From a checkpoint of a small transformer trained on Wikipedia: a variant of SOAP for these matrices.
Each number is 500 + 40 x the weight over its row's rms, rounded and kept within 0 to 999. Layers, rows and columns count from 0. Numbers have three digits each. The size before them is the row's rms in percent of the matrix's.

# layer 2 attention output (transposed), 96x64, rms 0.118, rows 86-95, columns 0-63
099:507586563502533450507522456536460520541476486452519453534496469509496486540521495513518585477526463543432426519484446489513510490384504531518534486499527420492550489495439519455428505574492529
095:546489472539528527529520479576537450556541574450481464540467465462505484528564465500480463447465518528498422523480453530471438444404469583457532507492452506505516484491550483464483448445499531
073:460453553521441510472460535526487515474497506473526460540467553450500487464437489485547456491476425453525495468507627443546485473569495504486491497474461516485415504476598482504507458458557478
094:546476507520544545573446525523568560494448470572466469431512454524499547473526567572447434532521557517493516468458505504540445586503514474530533500519495560515526499475530505452548511479443529
105:541545567533496492560529450551460481542445514468526428495502480514520483504489444497462544505520500489459394464528434515465500485397504525462538503451492441495549454510475500444474559554440530
085:545495533464420485495470536515541482437514556547553468494476523502509581499484428469564456503544454445491501528510459461571552557479460439536477517547528464439502479560569520519450519512496449
087:438467499493403476490491519485580481459459424537475582463470516573496498517506463498544509444574494498462500528535492455475457594507521476567457519487531439458545504529475441487523489546509475
074:458516458495509540469495478390535552477556507487386565521498481535535485489503550522483444541453522508499595521423509465486524478573542538484497461555525482504481484503465530520538444441514487
109:486476437470505521476526529407556598481458497456536485508568474461569479488459494495474542462480489528495476499486430484522528525495461476522557477461430445559481516529484544477600537567474499
105:494480534568452525438420535468573548483422465533554483523474549464523490515486455527568516518526425535446487558472585474562466495472495482498548486512539462546486526484559540501528474481542482
# layer 2 attention value, 96x64, rms 0.124, rows 87-95, columns 0-63
096:497511544506523487534535578548475459508558488536458554451502504602502530491438468472537480505446565487449447487514506448470531503443485532490483507528509512437480536412474407476460521540468436
072:499476481488524534412471518455548486545525550455503590475558490544467557447501592538420527456506495477535494516492535501486596495486540431470537543562444491476501481527489523507489474556475531
095:507526505430442502513444525498488497486440472496633454537526471509535427454482478530531530520496459436501527481496542503496518527479480526507506487431529511585541505516576496486536578512593529
087:441496400500454503596507486465537527489546479516530549474533464491470436526517458460573491525513578454495548507544504518528438462502523480604462479541558476544489517456524534493500542523527543
089:512499558572583497458521457487511494611499554452515537549475452603505455509537558538455527450521494562528513515475571487511472541497496525506495516513494521488437581531476517533555465522487509
082:489453462490559417471546474461504497498552506439493417606503487476493435469489468470485506489501444425468560489453514530499462523502462522514466452531488460482522472551538608541510505484457541
066:574494596500439461464488468518475538478441500550505439487479565451504539460451476486497530543501467507537423471548542474490547541465471497502523565474444533539502452473471515471557574498562454
115:497444492452522480537471397452511486519433478532542437527474400479496548515584474492448453493478521442438527480471431511464430526494524510502550526479450479563533473498506527449482476482511539
101:462473467462532474471491472480479539524469523456581525531531459593514534485503511496426462468493538455497607453453441518463516496547543489430502511545479509567497520531521503520541480521472610
# layer 2 MLP up, 128x64, rms 0.164, rows 0-40, columns 0-63
113:467506495535484531507493487536398522495444503445494427543472489476428446496501483487472408479441463508512507527471503533551456456457514557495554464443515468554449402512456487442506506471545466
117:514453496470471585549537554461487509489497497549542484478509542439459477415463497516473516488489532476543578574526443559502508491497549450573516448509465495477480517436532484552428459558548472
108:480524521533541549592493391484449471483531455584532470486461490487517563470546488469452454494515486535525537487464467531614529514520495489458578498527490533487480499476438472561468536501527525
123:496470431534530493520493458540492500554500545519572536470459507531521541542454540525430505479457461496587497534557529534500498508564452483528436533487606561531437519495460481433491512540475551
100:491542501585513505558516517502434518548426533550472517568506483506483541452522480506488442508425524496512490539543455513453446449512534504496492500494460548529552459405468500592456431466520464
099:483537469548489525507540499438534550461489472478501542513467460550569483424451532510495493493551479494530528496485451501484580538443393504556437501548539548533480470523462536531412504570495476
104:528488493499451516438526514484494473490523540462551489510392436549452506570514498519551477524550537507498575540493525481447585517479506583445504470498496455558440469480468537511429466522507445
115:478469480503498466472460427467509514570563545540468546438440486500481502481477427560476515482516464518552457464484420479560521526461529543567543548475481544465474500570483483432573505548524480
095:477438439548520495503539511505575457483509572463569502519489436494495486586488558458513519431434475509499473506553493426478503435490461473438430555520511535442523519536420476496497485503494520
085:503474436496501531565505564576531535508556580490505572525505475581516516527534508435503416460523561492489571515521547491500553497513537537499516511519515487579476518583495506451462552527509459
095:507526453505552513444502469432525482521514449507535492500500463357427471543548465452538436518490486576551540527499508516534542480501467561501463506555490531492517541488545469500538444435478466
104:520436482517486529403513473531492461482484474536534508481421511568546482524520501576508555462543475489514504433430469467531464503482491469477500576523579576488469472482521457605483534503511530
118:500544486510476564523476479505520517455511367537502541508512528439435546514464529523502478442468508438538448479557472530512529556571476562483450478509494499480540530448598467529500498448508534
090:521484480504534539555545475497497550548423520503524539483456540473449495585474526435459451453496472389466556480490487570455533459479427507484486523496493497480445519493465480472540584443478494
103:461445530518538550584495500516567461493527500447460467476499458607493480598506506488551423531480563476561555443503455453458535494492497533503538488462483540534480538540495461482508535460485541
113:465476447449546513521587545593518507493543503533472544519554461520461431510539503456478478513528625494493556496488456538461502487459553492522501435522480537484470441535474555530456508479453514
087:487521566535488545497505435577461542495503457511553493466495591487494478486522448545519537524480560555554493534457446469499450474552478518579435500491555537449524509491478576538539530529535438
073:483467512525495567489547508535498513497557546497491534565503544461494482510524492544452511538503524524539536564450480579556550486502509518591520506576507422510475439553558565565484512518559443
120:563550496493531492542531469434534457520558495570474513473481474449537509458501525402497494480487597524441517495478454463490538447479456419526441537547505497503528570465569526506522527503554482
105:505457444523562470550491558557503489557552542550471506508483532529459537498570540470419432474489560496488548481507503571519525529478483472517433487602516546449515504528549471519447463513500555
113:497445478464507482540470515481449488474525508492466527414484489527520485493544522427427458464451531476537535411575476542506516457490449476496486494529570610487538479475551451519442426506498490
107:461429488483431490445516579489565509532551449486551443577492467518526471492473523404501478463501505465518536509510494458444515480515485477500457477574526514470485545599558497502477567467531532
088:515577550468423502526488406455556501490491526524463489507494483486587489449509434488575515535522544571476456478465442499460465510502465583452520497461412424475494534489484499484500507504509491
106:493446442533507578516520521525520449476509544516407407532529475465472451469561499489546435492499505458521522517463501534443485504481486530442558445445466490460516505532442467452528556418472494
092:451526414538468489548474475467541433537529488500559543493493434484503509591471578399523512470487479466445544466475530516463591432447495509490445519515510490498502517532459467482495535549512501
079:526509604479453447485518414480468491473433445527502526483480531520533473509466475562559586468517495440491453540462501436543560471517464504469520568436514502470444534531446494483513544486458510
097:526511577531478451466530549555423506442494508510451427455502482529523566475480481431503503439489507510572530564537458540526526471500489523442546489548467553550533504501539518552478435421504490
091:487454561551531528557482484474487537485487557480409461474435575518467522495531415495456491466536529382549526504476473507460586520472490481492497505479437544541461543533480503534534465476489490
099:499512473501462569480433459473556447550545458526504503500573512434533394515477481456491507445556541498472532509514416462406535426480480510513508477529486540509524507459461492514504575540520510
119:463576508546456517523512437538431496475510498489442518523468465535460486530451448525535528539493601466543506511434428436506488508496580578503493498486494496506545470519423542468467543441479479
112:490576512523467521545492427472461498541521434519536501509465565475480535504487505449516490567496502512444497455446465501435529510475532471520474524490438407419535543525488531535438481527427417
114:528541424559500538504554440523540568479520449501471472535505492503489529543465436524466436482441544494584495497572454547534480507462473489530496500526485541405538476449466477520472455567521453
070:493479555513510603538502505521505450520497526486475488422512438474462443538526556491566452447520461496490508552491460546475551463457482580482448527468548492450531450494463557472473563464552453
096:492484489563447495453507500503413503444489541479519522450512547509414502567515493504524499502456538510592532579470506478550453530491608509496484514486535540489563428537513487515531526467499422
085:531475549464448392453483461479510506523524475498578557485449571585522491571487509466450532485505521509487497520478532515459466468528512512498429583545516517474512578519529456464474536561538511
080:520440520548565498451476597470496484585492569508488521433513480448447513529567544473510450488520552528461505511476510594501459476456495451508483576517465501490490511517577458491503507426512513
094:532485485505455410505505467475508461519543482437494576490572487515489445454495491555569504532500512509489506453560488547481485464476454453541428436567505534461519440505457521500415484474421468
104:517548440496523510574546461502477455513521471554525467402541502499495497451509552521420505485530544565553489487515454553488453477513443434590516489513528496503512487417466494564498473552481448
099:571557472464487499558576485484528509551526555472503439424449489469491522560539543517506498496462499551554503500538501441486545520484485578497531507562498533610481479465507480471557480509486417
100:509449427439506489556476469439453534537544559487538465518572491474481507527440521483460528427464580520493460490505532503483468422430467481500444581524480562527557474464478479517519549490524493
091:546520494525533520560560405461461487556485460466534467486498524470465518553541561570499541512495536592553499577469511588491507472525507502538553496547557532516503495451520498466518549535444478
# layer 2 MLP down (transposed), 128x64, rms 0.148, rows 0-39, columns 0-63
083:465450486463469453451468468515522440494489415503464572462473487483516524490454477464468556502481466453422427479492494464440507482509438405505427554505461454490508512467514470507441441478437505
113:545476532504537547546524541509463538545491542482575578548473534594541537559465508518554525494475525526514515520461497480535488502459626523483494489562441429498520537486483472554517473481462538
107:470424498503511445487488564463545478519502514412520464522448406519438474492453468493464549488547476477486480573509495458441474543496476507531432403547490470547506521498508481502551549551471449
116:481497518387565478481503541436475481488577534482396517498510449484513493472449470516509493542487569481483444547474436529531558487478528505478547465504520466493473516392550543521496542466505474
086:475470467460468499435529454573528524470480467416522459461497528459549449573520586489473516479525490424483504469444468478516542555529462451487454514513512385491429490530516484498503518549525508
122:502505592576544494509496524489508476560474538487418458603488481497557422477483508532504470500510477473456422502454486506486557488455483532474551503510470497491458571464531607523515463487488529
089:467498490446525550514408486483501504491507490493420529503556523433475470443459505501431485495408414471460442489465561526520466486534468452562458519528504483443530488483525445490492469431482562
121:560523490517489568578601541548453541430475496446493460546564471498499507534523559450470492506442491498476522514528542504461497534518535512468503499511528438460507464453504491529427553414444534
120:485448542494517460498556447523463507479422501476560562503554477463535550540483538524509440401461490499558550537463476473495478446500451536502528550523456486420510444555420539480516532479502513
071:549468547492536481481463491574546495494492478554512531555577511493535477538549527554443540586473519467514466557475546561509477517584509456557510523532519490598516526466540513546555499460535511
110:415469497447561472478529516499463476451434442524475483560559475440453414462490498453447482576568461525466462496528493490540535525495547524577487531500540495516466485483494431480459463478529536
118:497483483500537486450504495493500548542556482551438492539485503518521405440507536495475601522479450462409512482517536491471434529445504424575446479482539566488505487435491495530460495486521555
121:510525488499492459506526427490517543436519467364461502537506487483526476559482462538533460486496473465465433524517462503457502452502448566457484439558557437436539528494561504493499523450525545
092:450553429565450501547495467546511539498531516486512525528490603480510482463493511543533525495475540512510515508492495466460429494507443461495475414525414456496534490520586537510549446596510504
102:465491461463505459438426523540504491443502561503500505530479524503489469492498515510490609522493448484510455570548468534537524517433440442550458456479442481519530473478464483505527456497484371
108:508459588442467501470457465476474432469415497498572460451469488562546491478480460516448456481439441466490459508484535456470500454551465485475463514523471491521431474477531450413537471484540476
086:588480529411484519525554461553611517471497536513465511506448509520515462420559522509424443531534462554459470531482581507495506497534505469534509519420549516461479516521505518513494446507517515
069:444514507503515459508486593563441533523450498451490520492530454562492496505496499428491493536515423482469442501491555475487455563475539531470427459479578546473475533437492466466484543467413505
134:512550457439549526445521458453459481530531494500423559464464516434566550441527557536519480495538535486496445482476478521494543414496493451539485513483464550495589586532527496461541503491476488
074:493535457462448584493520538458528493449461478441486474525512488417514498404466545508464476458453428558492466488528460548479499437499507491475543493471467527543482419423468472484572516483517470
103:542559493503475556564454490415567572534489515557491498448508508559430473520492488493546455565504510475518604501481499501550516447464480459529507493472530561505470522518476455441424466502522458
096:498478526469466498494421509514552506535478467515511410540466502475492477460550556493493417471462547562486501460548516484498443418521548533494536459574460465427508432431453538490481460459500512
082:446471505447569476435521490451520475532558544551525485511437426545534553503515423496489568523495488438453509469501552519526472430480526520420415491524476516451499461513504538548555502520519525
111:555469489473506446474508496519475442442548527468431444533515531483523407467516571548470564416490496486596536501482542547502512453491522489488504496466482554522548475473438498482557457446458526
091:512518539482441518542452475510493567470509462512427495528505559487477509450557479554442483605535508467554471554462500575493462574541517411510495539472499543529516478522528517497496431433496480
078:423501426496533507483500518483465524484520555455481468494565478481488531421479500419539441523457478482460500485562448512525540561519527504447536436473528475449512542469524480482433405534563464
097:464441475509537530458495542463549564568459457523530520504471478497552502559510576521456537473533489527406510510502480565502495490475483480508401501531529425526440505539463570480517475572543527
087:464485473478486470467496472583547532536473495502513583521484481424475493470482586479529465451487492568524506488523506528482404528532503459522476483506523457461503490367515456501505495577560537
108:449522502447533503513428546470499559504539512507508486491501541494474446521510497533477568475527593509499478538468477468491556396466594547511540459478446559483496451475551502542468442443445501
110:510483473466505504515453513460557479440430470502548474489519561487502473448534484440503437480513419550481472446470536552453501495516453420492505538530476484498434544435502441483465406498572477
121:537491486439550501469510449495504402487514535462527485526501454549525450446438522488491545539523509404521485471570528504494496499600499441480472503542564566518519441513498477511478489535585544
105:488487541482492443417508490538509539403460460428459488550459484480567470565532452565449532453498464503467572513575499557503473510437447467516507568519478517489516489478499516503546497451549507
081:534477614497446468513544481471447565480515484489462552434537457506510474523481468427496491514463450531418467480481488485480493515441500527469502592520522489439583523512484527478425505557461486
080:466545525406557475475518508513524457507547494475529501532500474505568503475482504508503511474486442482377461477472485531418555454533439449448514470488494518521439572451470480515452420491541487
085:418487492492501495493534522542516501466562470514448507466551469521499456463438542494444427559496437533503491489500410530445417508537435518471522448456489543556416504444524493535477454472497508
082:498514575475563455449495543519479554468531501521440541555474501465551484462485454575456541492510549515511483433542440446535451526500494479521464522486437465533439426512473474597535471477480480
101:505516555491500475567434462481457572557549469457506495547462453495561495445450455523495438518501442468508467446513491465541458439444431486468519482471501515452447435500542498557455452443481507
090:530470549527461509481546433481423417508490485475519547477576550561506452507537405479543522504473476469536426486455478497528530467515487522565506496532502534448547515491459530553564516421489527
095:455509541502475495526505521516506499533473570526453507506518530469565493526558479515565542522511453486418490502507606534570493566436556503525465469588552527461497545534505545458428494483545533
099:441499522507462474508529489552489455452500447502439484546478510496528534483543439524513436520499431449435521505459496427442450515551479538420449458533537482598541512570480479524450475469488512